python train.py --num_hidden_layers=11 --hidden_size=256 --num_attention_heads=2 --num_key_value_heads=1 --head_dim=128 --intermediate_size=1024 --vocab_size=2048 --hidden_act="swiglu" --norm="rmsnorm" --norm_place="pre" --norm_eps=1e-05 --positions="rope" --rope_theta=10000.0 --rope_fraction=1.0 --qk_norm=false --attn_scale=0.0884 --bias="qkv" --tie_word_embeddings=true --parallel_block=false --init="orth" --init_std_qkv=0.03 --init_std_o=0.0 --init_std_up=0.03 --init_std_down=0.0 --optimizer="adamw" --learning_rate=0.00127 --beta1=0.9 --beta2=0.98 --weight_decay=0.1 --lr_head=0.00516 --max_grad_norm=1.0 --warmup_steps=257 --schedule="wsd" --decay_fraction=1.0 --decay_shape="linear" --final_lr_fraction=0.0 --batch_tokens=65536 --max_seq_len=512 --doc_mask=true --train_tokens=397100000 --max_steps=6060 --dataset="wikipedia_en"
Each number is 128 + 32 x the weight over its row's rms, rounded and kept within 0 to 255. Layers, rows and columns count from 0. Numbers have three digits each. The size before them is the row's rms in percent of the matrix's.

# down: layer 6 MLP down (transposed), 1024x256, rms 0.0481, rows 987-1021, columns 128-255
# gate: layer 6 MLP gate, 1024x256, rms 0.0575, rows 988-1022, columns 128-255
# up: layer 6 MLP up, 1024x256, rms 0.0557, rows 988-1022, columns 128-255
down987 102:157171121143143118156104200158092120122127099115119105165132105131135126144055110123139115199089113121099138174096117097095075086116078147110139167127137205115179098171142118099163121125106120060104066115136113127086123043113078064154141111147161120119126138132088106169155134143111103145135153109162109120203192172068154082080115150052124140067108154147118137119081114113161159157070
gate988 099:125107137145097104124166164205141123125118091181138131105089118107126169114144078096107125118130135097067070105160213098128194127107125069110169148157111163103134210133171136193147133087163078147139094149075099097114103178105123109126131213133093131056121107169153157113176162151108118080163163158156133123112118077133123114060096114117175139152165134123115108122193149182141105095165
up988 101:118130149083163210064110063138128097117079137117118091075175156161089127138077170146168096166146088146172148125143126117112092147108126130086105112122117149081153183148137147127103116105083133136219101118123165088136120078122109106113149172139106124131164121113158167089142137098117172106116081093130133153109131102135152049095129156101120124122207171143124113149078127125161113107120
down988 098:177113104079108112159127096177150143146144118126094164076112101140105153099138108172157091129085111136089111114115113143091144130151129127134148158129149133131116144155128102166062154121103172148085094160117121054109117118136108057138123193105123186120129116105057172112134171105183120090112154130175125107047117083108145069136144097042140062117118113133117054142073169133192134125168
gate989 096:137132077105116175124126105119130118153108165093114116155096160157119103115164151144149151122144141089192100125157053171056168139173146184152167116139150170189123149113114134137178123155163130096182062133105103101119137126142179160042096171132111136122103227127101109118129115132141218107101094167179110114182099115197098134154169154150150144091156120124164092109127180067123163148136
up989 100:074143095140116128140056123203177120156128122148132093093058080132065129150043135100119064112123135162136105120109115171099101163146172159119169114118113131105096139115133147109119138152101150089175146067114128125103164150186123201118060066138127127163164133198109154121116154173131166097103175130085109126056101167113129111144100122150126130159171160113072103146145160077120145141112
down989 099:167135106164120096124156144068137155169186141128087139100154091117131107166156144137119129109148105160087112163119146071061086092131107097142141074108113135109106124144103178083082077119126076180126086137144067093111154124178121115135136085049107127123151128108109143170114126115174106146068073152130164189066120106143171120046113183059127160114096133098149116115153103140114116135098
gate990 099:082120125139164145119121110081128099136149123174111152143106124154134076036134163181175147108150132174130112117138094073151127096173111144112164127146131103135140164111106169124125106121198120160094075101147169117131127121155130146146156070140071116151142170128193100164185108157155100064083161110116125157095092152145141143114115143109108198135131114124071096145082129129153105155067
up990 101:097131145108200090090187174141133114117114132180167144155118111089097053169095172140158064106122119112129083149143145101159144208130096160150085070200137124116128096164177124114154073178117158117158119141170120114124097182104197193150162123121111189110060108108069069114073143142127090153122104091161125102091110115120134117086163101143124068133122147065168142170161078110146124161161
down990 099:155141129127060130171164132143194148127195122075210109172127190118164129131113081153056084194123168145183101081083101082125128126114111088094144114190092100163171141072109088110161142180180198169089119188130150102165090142119151108161157103069069100118101132139173139082165121149195115199133112122132166126129089098140105154125139087143127130067197116126142102113129118145155103124161
gate991 099:097090130123109105097091122163150170163114127072170127105100068116115192093162146123107149077131109149151175145114198179078085124084094125071046153113135104194165144105143159128143092076170140112119125116147166089141069135079132091080150094116146182132136131127087133095156124139139106173092120120113138084138118148085113167108129136121140107133114090126098148169093113102178107180134
up991 102:107094120119121102125147101097183156111139143112095126099160121103143099075123142125112156070088139148115145146116124162137181081135099151168145159173180174172140106113114110082085079145176147131113094103171085121100101119103142190137112104102127148176158144162118107133179116134105174187114104187118114181136124160140123087108208127167165105159167091139142134109122090139098163119142
down991 105:152178214120159147102111117143153155120167126129143083183115107053092148107109135103137136132108123149148103094161156114117097116105135089177132114091101115154131116113120136146181119085067089116121149132138173125180055160109146077178145077143092222119123075080160104157119160085138169154109109131156143170076195117158135116108121085127088143177082119162133179096087134171100114168110
gate992 094:150155046150122087177121108116083182115175128127134144136132121090136173110150091157109165144112106110104053063127085167105110130112189123072114089131104099130104151138177115161172130129122124152120079139129097052097140160125166086157098146141124137115143187098086144151133080116101174139092109136133159168116114075079106106134120093094099200117157146129131120098159090164199061127117
up992 097:126147159084111095168082126181161133138110137141157138111049164066087131069096132099098125190123049170125161131184131108167147130112161108154091112115154147122087148090139073128154142090137128165115092087108091159110140191098140106165152196139119149080148083168124111126106136121092123103118100148084072160090105140146120144083104108102062140141090104139165091141173140118152114134137
down992 093:141162155095170194144142084167158136134159131097108088192151090167087132123147144166144117174119087196142199110113123130117138155070163106156077153140135143108131091131161118102147119092072161107118180139136127150165162126126094125098117104099112070121125050150128073134088123081058114197139139124104169133086106090124156154072078120137147076112062115136125149146111115104161120146092
gate993 101:137110111155101059158049145170195153148148179198175131132112136102184150206130110164149152129153094098116112115182124161106087148088154145212140097124190141147182201112155136134093090094137150130099154089164166128086130155133128104158105138159135107093142088174117124168178148141138129115154154156169167166168157095099155126086138154085080108053110129134138146073129170211088131129127
up993 103:134156155105104175089117145161142136104124116142141098145134135182113131138153114193142139112160171133173092143064138072084106101130130129129128121116149178090077144155119154108170102146091135084174113137115089131179144150130165099102092116188144126101160147105129088169092107162124195090131142197206115162141127125202177111093099165077130176100179121157152119114086161155175064125076
down993 102:160173052152092167076106124099074143124140185093127101147168085183123110084170159108101103149147163127158163133147115140157126171128086081131137106223151153134070151157062115083186142189175167126093151088114111069128116087135092171094216098149134141104110126173161137086026127129097154174156127083115147127117169134145097154119154108106155170111107122156166218143107165108134114102135
gate994 097:107098042189099130168155142076206153140163106176112110070138107125130136143112091144099089175079100121142076159099146096092125108152072119120131084131089138140112121147086149181132137137051123164128119094118099202098149165165093165136107196126124171092092140119104170107108146114088103165048149116127122116079172111126143076082143150181151162141087111136129127136101119172098190132161
up994 095:147065128145225153170131147112171146156066162113129210143156131110117126106098152110102129102092123102141096074114115150123099155126060137124150184123140101110160131139151152113166089124110098199138103097120101105136129136097066112115083161145144176124131146135168135068139127117148119106104155108146169120087152082109197111179064111122112149111126155096062210114069158089099140107133
down994 094:046139149146084103148114117112110115121120177112118089116127105128200124156124052168131143103086170092105068127129120131145089139151145079134138138100149117135099070110124124104107122153136148146129111187126140134125158174201146134176125083142109109170086124148160123146159150127138118124084111086150068157119161077147081142111143135173096121130118132131131135150142122162134107146187
gate995 103:164088082175080121165095160149090148184125231105152174078158097194151123194163117111122186070164154039164144182137124071171112103147161081174071089153138123168170189143108102131172108120092168095157134131135140089117116134126075102110057125120167111147109136134108190084069099092113157153077150095175140117061159104143141153098166089103139139138177082102106118085183079113156149144099
up995 100:178113117134195174098183173115106116134156121117176131118095134127160140117098136153151069143064152105099123139102119139111119134139093118145189032154127127158102095143114130112095088182091120147160182125126127152095166082132144125129081112107044150125189148177135130130116155100101186138160161057122058159086121129062198158175081086171140131137175187123110149070141143119119109095127
down995 101:103141101112210107125206151108129131182175116142162106148159187109165135133131127128146150164066086141127103093123107119114044133084110137096145187118115159098117136085193171120129109184142141115125091163115071105133118112152155149148101118132161150121153091087139092169138129088152119161110142127073081148119127171108135149192141142142115149105070122158160133155090163157111151127135
gate996 103:208138087139150136130163039134190168131099112146168090173093128090096158106112068119130179114140113088101056126088122163155121103086097098063126087143114164137155185108128099108126074141140138116101127128124136091119076120158155055190123098137108117153145083141121127130167143137160099085136145113097121105112137131160159141087109197085109150124107194161077122180103077108120029111089
up996 107:175182143113096194132055137065115151147159134069133138117083091091104129141082090160109160050048197115074152142190133136138133123124146168109172096114155090122094114154140128108115156174153173107080154107067115129116131104132199130113126091106124090167068125138083150103109098117138138092105098145121116142133141125152175119138072147147123141135094186156122118193106118100116152131155
down996 107:143180183046150098073133159148081126190120117135115111125148111136090112114136128150126149112119165137131142110154152111061150109169202119143118143057125110098154097082169128181160098163150119122074155139130134109208133121105122077092187083129143161152128096136138098095136162148094164117185127109071183123132160113131171092169111084167122083125177110159160153086123130125056124166181
gate997 104:103153169098120137103112090137075115108127167105084116106093174139124153119171178126116088096095072140079127151125180127113104140107204075088120150117136180118155118090153135141154136098101128138136120142079149143110059152093133059136161114104197203181096162153133168111131076158143117206171115129117162125158144083178159171138129211126079101171106105075146108066105128087129127117131
up997 100:139080148175080133148122116188167145143123104136100088102097144166126169077104088138108132093135166172077083141116143126150108124092133137115125202148120141126113099103122168152202131151151171119166085203079110152153155165159120128133136126091132119103109093054163131148098106128127125173093124214145109100110111132108141170149159110111142130144197121106168090124101215106081095143177
down997 096:137115167125138175155090129128150082135131119133159113119107111170105157096120124129095176166165132098133087119150122124094098128111097117159187156107150172187115086160188135132145192145105116168102155163093123112135122095104103129134120130133116123095158129146111157110141136130052118170116062082143098113112158175156135144072109086101159095132130117106195162122101169158150125138129
gate998 103:115131124145139122156177138118119085172147157092153111074114058123132185187132084164119096134148102153179105082071119102159091123137112137114151140144199087110134120096130117158192158146092161103161187140109157143177149181150177105116140148088121093149124093115176145149097186112200169149116113092157136106177190133139183145151150118061173138116096098188095126135132120063130132155181
up998 099:154143128123106162126106047157098108127117119153112086111159120150170168166065161132121145139100124059114141145166118112171064116165086095081113155055183148090155121121145162155142125173103136098094101115164119123105171160171134121216109128123129088084129128087140150102191111140125155110131120129134180101122102127116168156090105146117081143077104117110144060090080144046088142061132
down998 099:144122125095107100143095164131127133101124089139119112108168124149097116127145146140092205175197160126211091133162131130138148143152115139176108116098119168151112109029118132177151187084158126104111169102117032097137161156085102152138140130083124110145124072133125132160124123110195104117176135098195137056143101143107039113099122094123142114086185102103105082129165122119135139089152
gate999 094:085131179126094148189125122152103212134159073116156128187104133059063164106152136171130178104159139141104121146141121131150203113177150105149143125126103116107104175144170113147122105174088088121145083128133141050149102079132172137117132143078104154045153127135126120121111058123088124136113102187142137054116073151096102140052134074163135165104149206155166163146177180118100109114160
up999 099:162137189071159149086075123188122072106140073111098128093157151151085131062168072081143140176129151140129091156135117139129129138134112135115161166101156131125111065152164109124177128103161151137146132113114078178098160158132179129140159087119167114156141099189122189162118082122119122170085122161110135159177148153118160126151186102147062109123186105157176125143130134111147082126168
down999 098:081100095115100150131122069131066109084079155155108115133093110141105130141076114156055172126138088149114191081118112143148091129157167157144131085130131110108199140128122103162155148140147062109081161153130104154147093178121102132147117127116164205152131148106108110094093174160000153106155160062137164096080174114134126111105088118149121151182075106105102124148148087143136067126142
gate1000 102:105068070078129087118139123118118098166127166146097097167117105110099122156125102109085139088143096120138111200088181166077077141173170148152120082124127153123164109129124140108115168132135125165179106159146127142153118108103098086180182119179155151125074136133092167119155176118180186144155087110133149137099172130106207112125136174127087138102123134157107133092147125123126135120088
up1000 101:141171175109124146093101121113130090130130143158141127096144109096126180137072193067108113150113135047149159148145150100075083127179100102112114144126127104094049105142119090146150168139133139113147120183154093152155138170195134086154126156098146127082099132087172149138084124153103119134117111120135130121034140073178131128136116155101131088124098194138131121135116183107179095102090
down1000 100:137172142079125128110146149164151108154123121158114122124120095107146153191119147123175069206094133116190102106142196155127158137094143189118133099152143151184150143126119078156120186117129179107138131151123174167144117201152159144187111194118150153094110111139155125175164132146217128176121142192169126149168094124139167142146055158093109079141201125119120152167094112098135112141114
gate1001 100:147217145158211144092124131142164106155099082149176175070165128107090100162102101111153127137118111108129108111133087115163143099194102113144115092126167142121148137112145075137127106143118088077154106110158104110158108089188141144083097142052093169108138111112119163096124127125142101120179120133123116113162117147149137126048127144126102135114136136118153091116167101155110128116134
up1001 102:094118103143133147129157105144111143133120103133088158120085102084158140169210096157139153135030115083150102115154164155174136108075115159120154134135116071193164124119097095146108175142080161073096133140189115126100154150098198135100115104121126103135156168139174119137101136092172112057139108058136149158104202193109131100130151117116146078116149140111131142128120115139184082168099
down1001 103:112167168146077155145121120190135148155146110174085064143070088135164120089156095159099133102185136074098114150086162146130176108110190077108148133121127106083149112189199121046137154081160077167178169149053140106112131150097093151147170094082112115162092059148113145150104090121033092121137083188161123072152136092098133159134142081186143154171107113154096131155158108124108152110086
gate1002 105:104117148079149106125164134130083126159197155140054137149126175129127096154153130111079088095129062096148200127106128099136085097105202132135140138134108100131155139088092101129146085164108102144184113191166120086117150151179104115187112179133086110133111116083126118111152134158134162117120098137140103113088158086127168124117164129118100125118121118168143139119127071185139160086079
up1002 105:113090153062112140155138083118118063118097105053152047116158114122116136108178090089128158121118114044145092121091114118123116185113158097049145099123156127155119116189158156099190132154068092105082102141149099133101142132140118207120143079137161159111134077126103085145157071135126075114095140124039136141133137153120122152117152141159097102094089134072183185085130143120102141123161
down1002 104:107104165094145104179104130076051143123119147039178105146139150177135159100128084164086162062113151128117067171123179081118110114141127195094168109165139115188140160156088176092118105130070118119103103099106113155104203089028108106118116096148097195146148098148097152088130108092116122106107127148095108080184142124159145152151161079141129114149111122147168139114063112110127098108124
gate1003 105:143086075171172130151075102144093158156142116117123165163148181115088178106106090137117147123149178145123115145145176141098163114127104127081098124175137114158131152113095186165130143126148152164155143100140091085099070144120161156200124149156109121165126133143080108086120103151155115178136138147120157121188146120101092096138067179149059128136198141080081104130133178154141197129071
up1003 105:133172134166136117102107208133118064103128091143156116164062093145173131115109167120079129137175135109124064121165102113151137115179100125162148167143090085144148145155133100145093146094131131182135126119123187101154105145091167070124128129116168092140149146065163117128090122142102185054162083109067115118180122188072129114132101138137125089137147137148105109140158152152138146076106
down1003 102:106162142160077180171095170199137077113143110125176147177109168081130118088126082105132145154181072123091087103154159097103149091148081077123100163099142097139122122082097148176121143143161110159104067146112169140183196113131066067159142164166127109099095114071169107075131157119219138090161149123140136116167117111137052113129127118166120125151117147172059086060096117090148145070146
gate1004 101:104142153153072135111129084108114078127168117158104070136125127127125103078084056154141085054170068091128184116126176166188109170116137161116114090186145159130121113155125118134135159097159182152096125151112069066100131127157118131139043094166108129107125147141118151141170113102134175118154140136193093146123093089151139120124152168126110158112137116107068094164167132142148148158105
up1004 103:143163151087136122075154124167159114171144124130115120166134105116129088137145122126088127119076135086128131100095086125138158168127048080067063048114224128128140144117112155143076133112101142161161060101111097078140130143089143139113077099144151145150108109124134130130092147148137112166122120123109205104141120102158154123112111210164203111095078108130126141120130132124110113117076
down1004 101:093116114113081086126106107106150104079168118157177121127150093135116087101120138100114138118113116097180143102130112136150140109092151161139092175111154107185157180255088120072166108081099102169140113059156143120142049098173130147116113148125128121145143144102159121160084140161061149135103155148173119148120062169146134144114119093117168096155164110123104114137085125069102061106150
gate1005 098:156099129172106126113114111148158125168194147076134062123110106166120173189147124153152160094154106143153121131130130152128097078061166130137178161123161134108146139129134141140086122109117153134114125170103112097110123116135095110129103104092150172142138164037099119094040123147118106234118135132090147140115144175126094152078134169103083158106130098149059092155148159139171128050159
up1005 100:144158145157102114072145170139111111101166093145095099165091128131102127139138135110101197160172074122094148150178091111141131105164060147131128112177073126182141143152132140104087183160120052062170120141104114115139147111119125137108146046137111105109091127117120124102139142112093126120143178147160059134110110130110106131141094068152174185106126096144133106147129119152149124184149
down1005 099:125148097050143124112125159098174126142139081151108148186124125158142199101158070109106119109124088037073197088163136172134093124150178170117083162137127138141136128150156071147087133128180150123152118140168148177138108143103109087053121114214122099162144125185117095100166095159093091088044199136116098152143106174133169110096140132149169159147156125104155078131154102162138176149132
gate1006 100:142101112129130180152120135112166092111066168147120112166144115180142131119148183157215148133114087086126072124115159085104131193184182113097126131173107155127167087113178052168086142092176054123101119146167075113103109135132105087083154117131138086112162133106145156168129151099182149099103118210137111148131139140123183074142168179147101083167148154111097173133120127167163124147035
up1006 102:154136092142116146168083143168135204072134205165133149091134148150104141063154148117119089074131088140218163127105106087132145083157105173170129138096124175106091102121110122138140117123161123145149124144117169121100120105118164140142130137106077074085145137097095088128160068197111169139066144109093189149106078126100074153129125121145132117101218148073145120160145183151074115153102
down1006 102:189102126168155164116161098152113069085112111072145173145114102095137124118078083102080141145065151136158152168182137146112102101106159097160057122094136144119132060074123089082159107087127173093116202111067122083138108197096149077167176188135206099125175138095089159153098087134100172154113131158146110118121157104150182162149110140139167084149128113108097153127143144172147127101082
gate1007 098:124115090125093115136084175128155126154186076098197119099132117107141193090092099115062104162164133172087175113118209095123216044116129196112120084127128143196069115111105124172132136103106161103130070132113146106140101139151132157096090174105133141139137180163181165142128140134116086172124102186103144151113105078119129117137118136099158118149106119109158131120131170121139065114167
up1007 099:167168136138127159138116146128148143125126137161111113162141114140125146138173141132134145153087130155193193180108123119132129135109140169111097173147161139104142132106105076087171166095137117141135138119112108091111074155115064130119144180113181120162096136127132168147142011117116124121142147166131150077195186135160130165184176104105151098140131125066097088155120117102080088140082
down1007 100:099132159113137121093130097101143124118135096082154124098123169107103082149118137142109107113160101168105091111147130136119161140140141119087111091184110145203033134133156153095109110094132135092074074128086099105126115076169100077134171138053111153130157162142114128131067103067193159123096126141126152175136134152091105140139140116164116166085134103101156098102145155105167167108181
gate1008 102:095129123159139183107112092093041173104172127141163096142097149170210083109117168132172134102133190150098137104135144106067115131099170107166183125148124112124136111090104080145144150116107152142130139116120111137109090151071163134121079136125083099133123118143208138120157149097151141169144083051101156105126119143140075120141149156140101152111104154130165134119074085094111100120093
up1008 099:148144105094076176146129118072141066155112117116106126110086097121116098122129136103152131120081140154128098114103157167110119136148140090088104174073071146172112067145110093171102161125150144131149131139158131161161134150083101135127165112166182097218110130100129118158117136144078092125119140163129150131090192074138172226084159104095105104097166099154134104089069127120138068145169
down1008 100:087113092136157100141146146194128107134129089123109150106085129069140145141131186142141127097126111095156082147132156087121121110146093122180132119174085059126087183125062165172151146139140086181104098114126102062107117169057117080128117110121157106088065167097117161116170119112111111143193198075132132126087184124121088111184118179156134189072123130117163140111089128114127178128111
gate1009 100:105061113114174124113116160119153102108130126091126122094100134119086115098142165099075107110089109155144162163083155089081096143186092084109107164148156174157113152140146172148177128125136150084145172133127111151090122155054131187156098133112151140111207110142127115102132149176124134103122145114073145095095098119140135144114087163151092170164153107125139148212123136116163106108173
up1009 106:108178189150110120096173196105133115136160072157127103121102148131163115074158188111108146139117119128150142185110106141104089107164163145110168095099145123060146070115148130119120118190143109092147105185152143170166095110142158129136059146095124179166085154146117119106084079115105154154088134126096133125115106047096093119122239137175048155144137108123140174142194129131171106118130
down1009 103:126183145074101123136076068144182135186195147133112065094155130098118138132158181078169081199092165107139151101130148094118153122139152080113137119125145132111166096063168106104149108142110134101132137162057177126148140118116162176160110191172169114107104135145144185124087099147174148098134105125122124132088135105127129087132106099130118143164155125081138144150101134148081149180113
gate1010 102:133135208148101104198128156048152114112118109109077146131075078102141129119127102131024121175095137116130075120184162121158145135097099104109146093110203142128160113104130102163145166171119128148087128120118118100194093085119212101145115117116131100161098155139187133181154150103118146168113142073121176138094136135121132147089080161134186154142178091104085148107181086149134115161150
up1010 101:020150195120109197096132122145146101173129111133163155040119127159134158112090103121113179145144094155130091133132192104048114106137116125123136081155167134097077077093112104125155137135093142179176139123135203152132131120102110085129113112118144105118067117128132129142098101148126087075130113090164142158098154144107189186156126130059136138172196112164115091186072122068134130119149
down1010 101:111111120125162148164188116136179098119109151214117124129110166077116144168134102117155077134127070123105146181123133203122171144073142174129145185137116149189125148000192144091066156142104135139116088141136117105087129205090176110185136132147212160168137096139126079152168133117176089157118132137120115124112153125127126129144134120182179160070105144123118102151118172099106116148091
gate1011 099:115121091143133142140131127105049225112119110095161142078164154172088107079198161071139136171151129132126088132099116127118120172169161070164095122132087154029132127128177117164165125135057171136126097097161114128098180076093116076078178077137077175154112095088130111171062119112155126105063136183219124143130143109136172081055107141153114129154106130125132108076168117131134143108113
up1011 099:172145158172105121107189039147096072120150067187127126168067103085111117095154127142124136124105093119092068064140127149126075154101126180101125108036122114141119129086114111102041170125104116151106179092122151138127136134075155140108130055110122145137151181118206188148121126138161099176127071184107123119116142131133100088127064182143171126097113146137179149144096099171137155056170
down1011 100:171135125144127183090117169135140178077173120158100102089118168124123108135106103118104171169100128151101117131070115109134129132139163112172144113144123094086090159127167139122140159171137165091099124144100143156118097123137083149074099120119135164154121123098109136114164153074178126061132133071130109112127130104134067105164186134175131150220161160171144133182127128145157112135156
gate1012 099:133090181104112176133130054092112151133157100127149148140121195197077116109159150123127124169164115143139123115150195128118165119211116105172184108177110112158145051111098148171129127100080133118131113046152163139101174088131127108141159151177120148185142118159108115110179105125121120161104175063148122114066127095100121129109127162155200084118098119118092105144201165153142159086134
up1012 099:106079099096099164186107151127122137173112129122145088125182215115084128191146167098132112142133102135114122184125166166140098150147130154142095134129061115104073094136182143172108101108133087149138193125115146142225117140128108110110135199113105117150124161080128126067129113103184138090134121120101180163089115148180137117153136163109152101155130194167141160067094124101120130100190
down1012 101:175130152123124111063161078125120088147141096123164108095134121168071142102148076156171100140093084116108131163195192067125080130096172085110125135142085107111135102124132144149150114101140134104093129095102136077166113095144119151089133083092084137163183172101123145097201117149166109132129202124149142120152147171140120127127211120113147104203127108177115149122143126115111149146099
gate1013 102:096159105131126107062115139115164127143167166156117095049150063144165113059185136169108174147115125124132127116108155053079098084085172170109205109072054107068123227075128088127173168133210143161144085157124136143107170132105077103106131121127107158132156120136120117127124126126139109091122166102136142085079114165082129138131109134142114144102151131156140123121137083179096115161103
up1013 100:084060196109085154102095141163108137119076149097089150152149150180148143140140138146121089122076079083182045200196122140069144177172103117123133124091103120081135127109112172125128127126105092167091159126135125108132133140153129126161140077154131071109181154167156128192142117165084128177081131156110159117135097168139147074168139106094125183085119130152143113108109112077127145134154
down1013 102:152078131092108142094084064105153054095142142093095143150141169168116135087146078155091174071111079175155128168123106131170161091132063103133075127110140198121149181065108104097167106144047130102187133110145065102120145152142105083109086144167131148143175204144116192129141144134106109091134144139179153176111071136129141132103117159124079214094094162116092063094140112101135109093131
gate1014 099:149135131172128128084176073025109124136069147098105105117122155112143100153056108135118064116159124069119111083134151109172108110093114083133135166106133113112152107086127143152157086117143105208110118136123113175117102140150091112101074173146139153165163100116119136106153069128104125065160069115138061064125142023099173160158085131129142099119165084107094105089143080104108203127155
up1014 103:169131125112145155101125122120141166142189137174192134152053111178134145100079098162126106130081111098137103076064153079137134114114175118084126115122181137104153122037072063073126140170211140116183154144123154136120131092134135148123161137136114159142137107134137168065116176132170164151186112104149146132104119150091141154089174109162099160144183092134122154118115074137109134180183
down1014 101:078133130130099187096110168231134116177156078137162147136136130143102136122194156077131172108151117104100158110128103212185109131172123148118181142097163132174109133109142101173181107105128143178094128144180140090136123138102154146142180119097169069110155149120122090120141122108047154138155124142081069091150121150148117173177086159159092145150074141080116150148142198147110117114077
gate1015 096:136072091168142103134149105156206204184192104155143122112076121087158125062129131133127118144187126122097105105151206129123108086113100112113077085140110141150153166122123125123141118111091148170047059151122071115094068145138116154169171198086084141157138101087140133108145165178145097156134109109107100112176126102096149130159062123117139142153091102053125161095141117116146184141099
up1015 102:132133170131109106102123137148148185170153145131122115106149092134127132095141137118123090213081084143143116110177115168191092171146191111109170135111109102100131145130139128119152145145137078163169132101035152210110068095155140102109143071151172162182122156111202144158134148129091112119124128125193161108165098107072104099177100145088100122126165111136131167135088063084185130109161
down1015 104:194127175122125132186150160111125111171124163067122116088083104063110188105109111146113176154127118131117155154094186182134121161123099094057134129104144115106054117071083136092128187098159107127112070109106150149111135109114069120126142155097155156178090144093107133169114103166140115144143105084099077117192090170112155148080121070053132172161122179071054157123153088075166151143147
gate1016 091:127079172137121139144126124125131108192136122167196189128081162129151162066151145090064093116137112104139191101119093127154130150152182179059119132129103099122193175160092151140139127163129110150071123147075133147169097145126095188177138201140131173154139109153102163131151086181154157104088120118155125125155204108107133155119106163154124105149124121094091100139133107140126147119143
up1016 093:091109148053143101111124154138177175171087152181090114098123178132126100128154107138127134094115152095145133085118141120107114134127138183116102144162121031105125174116124075150115115096135106155175192151115094053106083157113214099120085194176162155146161147161117171159119146176124106187047102141136130109151100143175114068094152163154116127141131157169087133166102123127127140144101
down1016 094:095149121109145106148122157135144121136123057136138154078102144139197169189066149112144095149102102139098100153110121123161094131181114112137178143137104083119141100109096143138140176134142126118187131134087154112135065176099134118166154140115135169142087115101105122128174132128189168117078094139142138143188160141088160041079149158160159061103142132131126145144081088168145124129116
gate1017 103:131133078117146123150116153113084132219099100133151162129097142150111174118150114108083117239135160077191083136141136171144133075170127128128110125123154102120143092087160161160136116106087110184123140131179109152128127163094127154108090155092133086173106112127146053103172175133145211177186160170120111185117098087101140119125112145088124136136160145168111132109141115175117137103181
up1017 101:144139085166117125134160122176088155140136075092098128180124113075076209108157115145116158157121130182086141059043206117093134106129097102133074112126126117123117162071162139132164136157164125116105055137130115124137099048134126147145113141126106123111101078124161136058084125042150105111132181120165136102081121169152072101103124093164163110123126128175106151087149147102088096136146
down1017 099:156101083123127055133187138073138072124145112125138149118136187157127134082123094136105168087169138137094139099119137119106163167120114088144112101141160155120078117170143137176065163104159140127140046126094098173082140163111105147152123093133151083100114151110106124143181132167119156071121120140117148132142208093183098160145085087159132081137153135144073135091113106126115130128158
gate1018 101:116147079121129092145170117146168051098178144154139107155166069125169107102110079092101155137111111088166118162209160118105137152154183162111116114138167088169148111087137081203128201127110123176091138066184108164119145138073129101116150147173125129152173181092155106164141143113169180171069111110114151099081132116153120142148145164106128115044117082090083101132108138098081108099146
up1018 100:091171162126102158162136114107102179135113129125120139092134113145133135162116116090187135060087107093089182185132109139153121148141103145096127173108169059071092078113133117119132122172101118174156187170182159120144135106168112091120102143136146103153148140187104147139139124134135160177097199130130176129174101141128102166138128185133139153143184085095112098120137083170144194131076
down1018 098:117167094209094147116107133125086189111105113084103085146153129127090158082163117139128132130085121130141091118161132187142217143141187110134152140129124113099122103094154152086153094123115088112130191141167121085136067155117154162104118145174170165120049159076140128098134124152091126079158133151150179087097127128080140096100158168107101191133134140097211110085140102174161200122191
gate1019 095:171077114160159082088129169090136074123133098139187122164144109172141124096188151066153133211169181158122105137079132182083111130153132117124139135145103149105099100129136130124157130151164097111078158131190134136121133141149113109150147105124169160194072195133097120073198107110149120146130147101166065123062139190094123177142110124130131113154134134148120127147152095079106093164206
up1019 099:103186160205112109161123149129137187190120143130152085061168151119121122193147151135144185092159093082137125168154129138088091132077191131113125192122143116142075113127114161072074101073145082109149184108175141160139127148133111142176129140090124112172196145181164085137148149155106168119144118092126102140133110140131132114132121184113108099142186139161146126121151066115125142121140
down1019 099:133113197171104143146142120078125134121161128113144111099131113104080144148089118088101108151121166083086112122120137162109203066064073168147119101122108147149114095097078138171174142044132109151169165073126185125139092149090127190120148104164114099106108156144173112113101174173150117084161121173102102104099162133144111161130133115096133124115081110133165118120074170117166102143145
gate1020 095:167149143178127126140130168127125136123062062142165154076096075130157133128145146134089073108115118160192140081119174161153160111099167122122112090147184096139117122161131182113097155180160121172140067096125109153152128083145091122107100101126147170148093093154118079117079152175125122127119132138130112118154075138094156143196177112122114133154132080170163078152220081096139088074192
up1020 098:176164141067151146160108121172093150087125099126089083129117135110097127138107085137126120103097120081170076146119147133144114103084135115111084150120141138116145147144119102085164128146122188109126098166055133172115146114119144124134100150172113094150115215132148195096179182086119146048117113161136099166089098103158091147106145081128188127179111065114097106125131135191143112099094
down1020 097:128060076146122138134175089188128121128130121118099163171127113132132147103087106115112158119167164150087143132158132143134097073165201090097141078082071097125108102088091100080085132086149122118117138059106177092148142088084142182119135108127159141137139191115186145130099062106152130146127149114117088141166166147125096149158144198107130152102192065084088093096112133179138111111155
gate1021 098:159171151123155138107095199082135140101061175084157184089077102098109157114148152097140130153081162062169104149157097174176116101139175096060150083125144160132178134113151143193097112155141134198130107204140127118133088052112100140143154146058147085115136185135126135074099133130091108152106120104114061102069116135083154145090171106119112164126157121167100144074093123084120118152093
up1021 094:149131156136114125073170094132146112174100100124184149120137137152160174121112106138154179118124060103135195141170155103059135120163156122117129116102184136120109129116159124092099057121122208117191132120135183100131040090080121171066157127112187145174115104133160167161155154108132214131118102091170155136131099076144177138168115102113092157170153098124165167162157158142137170187088
down1021 094:164196136132100066136098146096151124151128205107110163097114128108143062159168101071177110115169154069216063179174136105161108136154124086137183100097145158136112112122058153099133169091153142175062109162168099159186100149120171167145095133110100147101143095155132079106123069101104121116152183106188116123107084141174074148147102114149116165135157104105158146158151189108129134160168
gate1022 106:163126143152108142123131127115164133177079138090135125148105107179098165149149109130118153104169151123184155192113144151100183147111103168161163082106125064176137164084090136195147153192038131092134157161112155131160155083163143117126091167103137073107165167078149156113175125125094121126142146160144175144143169118158155130171131136103161163157168114148157134088189107163125163159099
up1022 100:097116151173134140137103070093113181144123126118158087096097133099096133155105126143094150111138097130140132097122125034122106113170141122143105045105218082136115153100131103170116106101127126177106125104124106137101178118132083078135185156128082068029103088109095168174142175130144140066167039137092107137097112181104133131130080129131115133110123146127128091121123173088127150167116